python train.py --hidden_size=128 --hidden_act="swiglu" --norm="rmsnorm" --parallel_block=false --learning_rate=0.0017 --beta1=0.9 --schedule="cos" --dataset="wikipedia_en"
Each number is 128 + 24 x the weight over its row's rms, rounded and kept within 0 to 255. Layers, rows and columns count from 0. Numbers have three digits each. The size before them is the row's rms in percent of the matrix's.

# q: layer 3 attention query, 128x128, rms 0.0664, rows 0-36, columns 64-95
# k: layer 3 attention key, 128x128, rms 0.067, rows 0-35, columns 64-95
q0 128:093159068145093125159112131151135125134127116150127147136159113134120159123157124123090137120114
k0 146:142137100102174138139126120122105161150135164079154099159150146108170125165071135141180132150134
q1 112:119145105160143138085157195145101169125125121112113166124082132127140134132101132115171113117155
k1 139:151153138098113135145123140092117110175085146120141169103090147134106113079144119136083143083165
q2 110:142153141135121126073168183112133107150117147117111155107073121116139107113078138126145132100126
k2 110:142143134127116123130152132098120120140114111138118175123087124137094088103174147122067138140151
q3 120:128131150128176155085143155123088113126096152116112170131075124116128107119099109122138136131124
k3 127:137155148156089106137141123128156119150110124143116158098077100146104095124160126131080145107170
q4 121:133132126147085118161117115122158160147159077122146092127151132139125118152152164120143144100142
k4 114:118106096146176147120119162113113136157134132104147170145149158112177133152041116135130157141101
q5 091:126102140115114099151123105140150130133131114084123133135126112164168122176139107180112143160152
k5 098:111091107135140136142105104133138120088135125160132121148174133125148159130112138103182130162091
q6 112:160121146140115121179108115155137170131184094077139120120150158152141138140155169155168098108110
k6 114:109120125135168172123084102122107127110151147125126113144168133106157119109112168140169140163101
q7 097:162130124138090113112191175111145155151133119122165125129118137146119134151113118095121120156189
k7 116:138149117137176145141083116061138102152171146107113143162142142111134113107088150165096192106135
q8 093:118117145148126122095174112116123147114150191154153086101121121087112143099141169156132098128120
k8 084:110106128085104123132143121087120073073110169161105131156143093127096096109119117130097118129097
q9 101:095117145087172140108130127120105090136073158118086183165102154155110118103096099131122145145146
k9 108:148149141133118107101163152147113154148123118144131132099080120136125082123122102165061150100150
q10 097:096119148099172177132087100113117089144091144130098155166165135142086132083118118101129134134080
k10 112:126135146132103123120129128141120171108156026160155121102125113145127117133145095143086090129114
q11 095:129084111136088106146082125123100070128105118136092161153130168141148116150117118119087171164111
k11 094:104124099117151136079145113159116141165121157094167138163142176160122154139122109127104148133124
q12 084:115128105116160169134089112135122089114089141155075163148125137170116094117113099124084151143092
k12 115:135129118148095124123151129143151163171121063145149129116095156119110137137128091132087153107140
q13 077:135159137141116127126131096106153181112181111124160058105143117126139138125148180140162115099106
k13 113:112092146122129139151128123149131160078140145147147072107167113109150156141152156112191097150102
q14 076:142145116082174153153140116138101099145091123138124200153124109156082133126116101121069142127134
k14 103:132156127149127113110119127100107104145119080117096174161077120141110105126119100155075149125150
q15 103:138121127173106123159070091128102123121126113142125113141181126143115159144152129106120122137096
k15 085:109107129105146143117094103142142144128143142125126086159169143139140168136147129097162080135103
q16 121:122094122112123092101145178114119079153094141125107159139109155124140120130094113114103150156162
k16 071:167162113124144112083125136109102088145124130108110194149105153166114099105106102156067168145139
q17 085:120088102105100121130115127105096144119113143100141129139149148140159128124099114140129121148089
k17 130:112089135116130144107101063150112125115164117129158101134172154152139144112161167117138073161087
q18 216:131131146154119138163093086145153161128162105124157075115160116134137143122182162121178090117109
k18 048:132170119143112129122147156134166133139081166151071135118107086108112131133102104094122093058133
q19 104:138124112126149127128127130138100093162104118142127185168115126129087142167113110133064165126152
k19 076:133142108139162134099089088134123125142162090099137154162137153174148123117105150156138150149123
q20 109:145179077138097135145163095133143115100141147159106161113153199148124123135129095120115183132123
k20 104:125070160141106114116168169145130128160126112107099143118083146073134132109133112098157114105139
q21 097:157121146138181141172117117113115134155107103137144165156091089123091154160142143119117119117178
k21 088:138151105153173130149071118151104130100154074111139107142143116147170111156129141165126149173136
q22 114:135106128116153116150105138146178102151112147111125116131113108082160115120131142136164141105110
k22 114:098132080153097111122140164167109111100101128154136154132100100093131078108120115124095126128136
q23 100:130153125143111162175138121114158115124080155150113124141121135144109107116163163133133138052128
k23 100:130145121159125113142113157154148131088121106135153136123087093090146117103122133132135115149154
q24 107:139086125136069130127144122126120109142159156111114124102151141144124144090149163154102160165073
k24 100:108087127099147139123166101113137141113074109132137132185095117124098103110126140124148134185105
q25 104:143178143141139123161186137117135124133118138164124151113140142094103113119139144106136133104151
k25 105:125138157137118118176139143160125148088095130148122108093096072093155152113131138154153118119142
q26 103:128106141143151140174101126081164086119091135131148140155104093139127178116138157138136111122111
k26 105:118118088121106130131100137135138117066133079116138153137095088109147047113117140101104123166126
q27 090:099152102158122116147120158135115112090095115124181151090129137152150130159129099126142140140097
k27 092:107116150152096158147160126142135121167133168099138147127118130137127130131131083090142108078139
q28 106:117084127090109147151122113116135154192163142084121054121120101133134116081113184136154133117099
k28 096:166088112152111098140093139107105118091094100150122113142137128139132148171138161142072152171142
q29 113:125118119116168177146110119119090160089125137130151151134103099146130136101151090156106133124156
k29 111:119116108139135117104085123131121086150131079112124133143128145124130131131177150094114125106118
q30 102:174152123076125110119173113178134113167160136104145160102142125126139122123120122113090183150086
k30 097:126135128109109119137167136131091129142099111121073174132099134127126168163095106129125133120084
q31 096:165155117141143133145168159134112115097107106142147169095147104160142126141122116081118135084107
k31 097:117176158129119123144130153123142141147133083114097152147107126105136174152131067113117093124122
q32 137:104129125102126165106149133130094098118090148119107146123119133124122116104114131157122109112084
k32 130:145130125134106116105121133089117152179150113099139140128125178153112164125200183124113137102117
q33 114:124112158118135138156139074134160120122138114156155084129160145140123139128147132111150132124094
k33 090:098142109143123120110161144113161131105114152148124148149081113136103105161125119081158162163141
q34 103:125166113118121152133107064084170123128130095158140097120157131130130130141125160107129146125104
k34 117:133132128116114086138176162150144149107109123129119159131077116127117102179073083136132136159135
q35 095:144132124157138157145142077102130150104142102160142131115161140121125120127111127112167157130109
k35 092:135158150098112109123146146140123128122123115143104138120091090133113089149089092126083116116140
q36 095:127134107128118116152143158156158155088140165119150099127160132128115153155125124100118060125132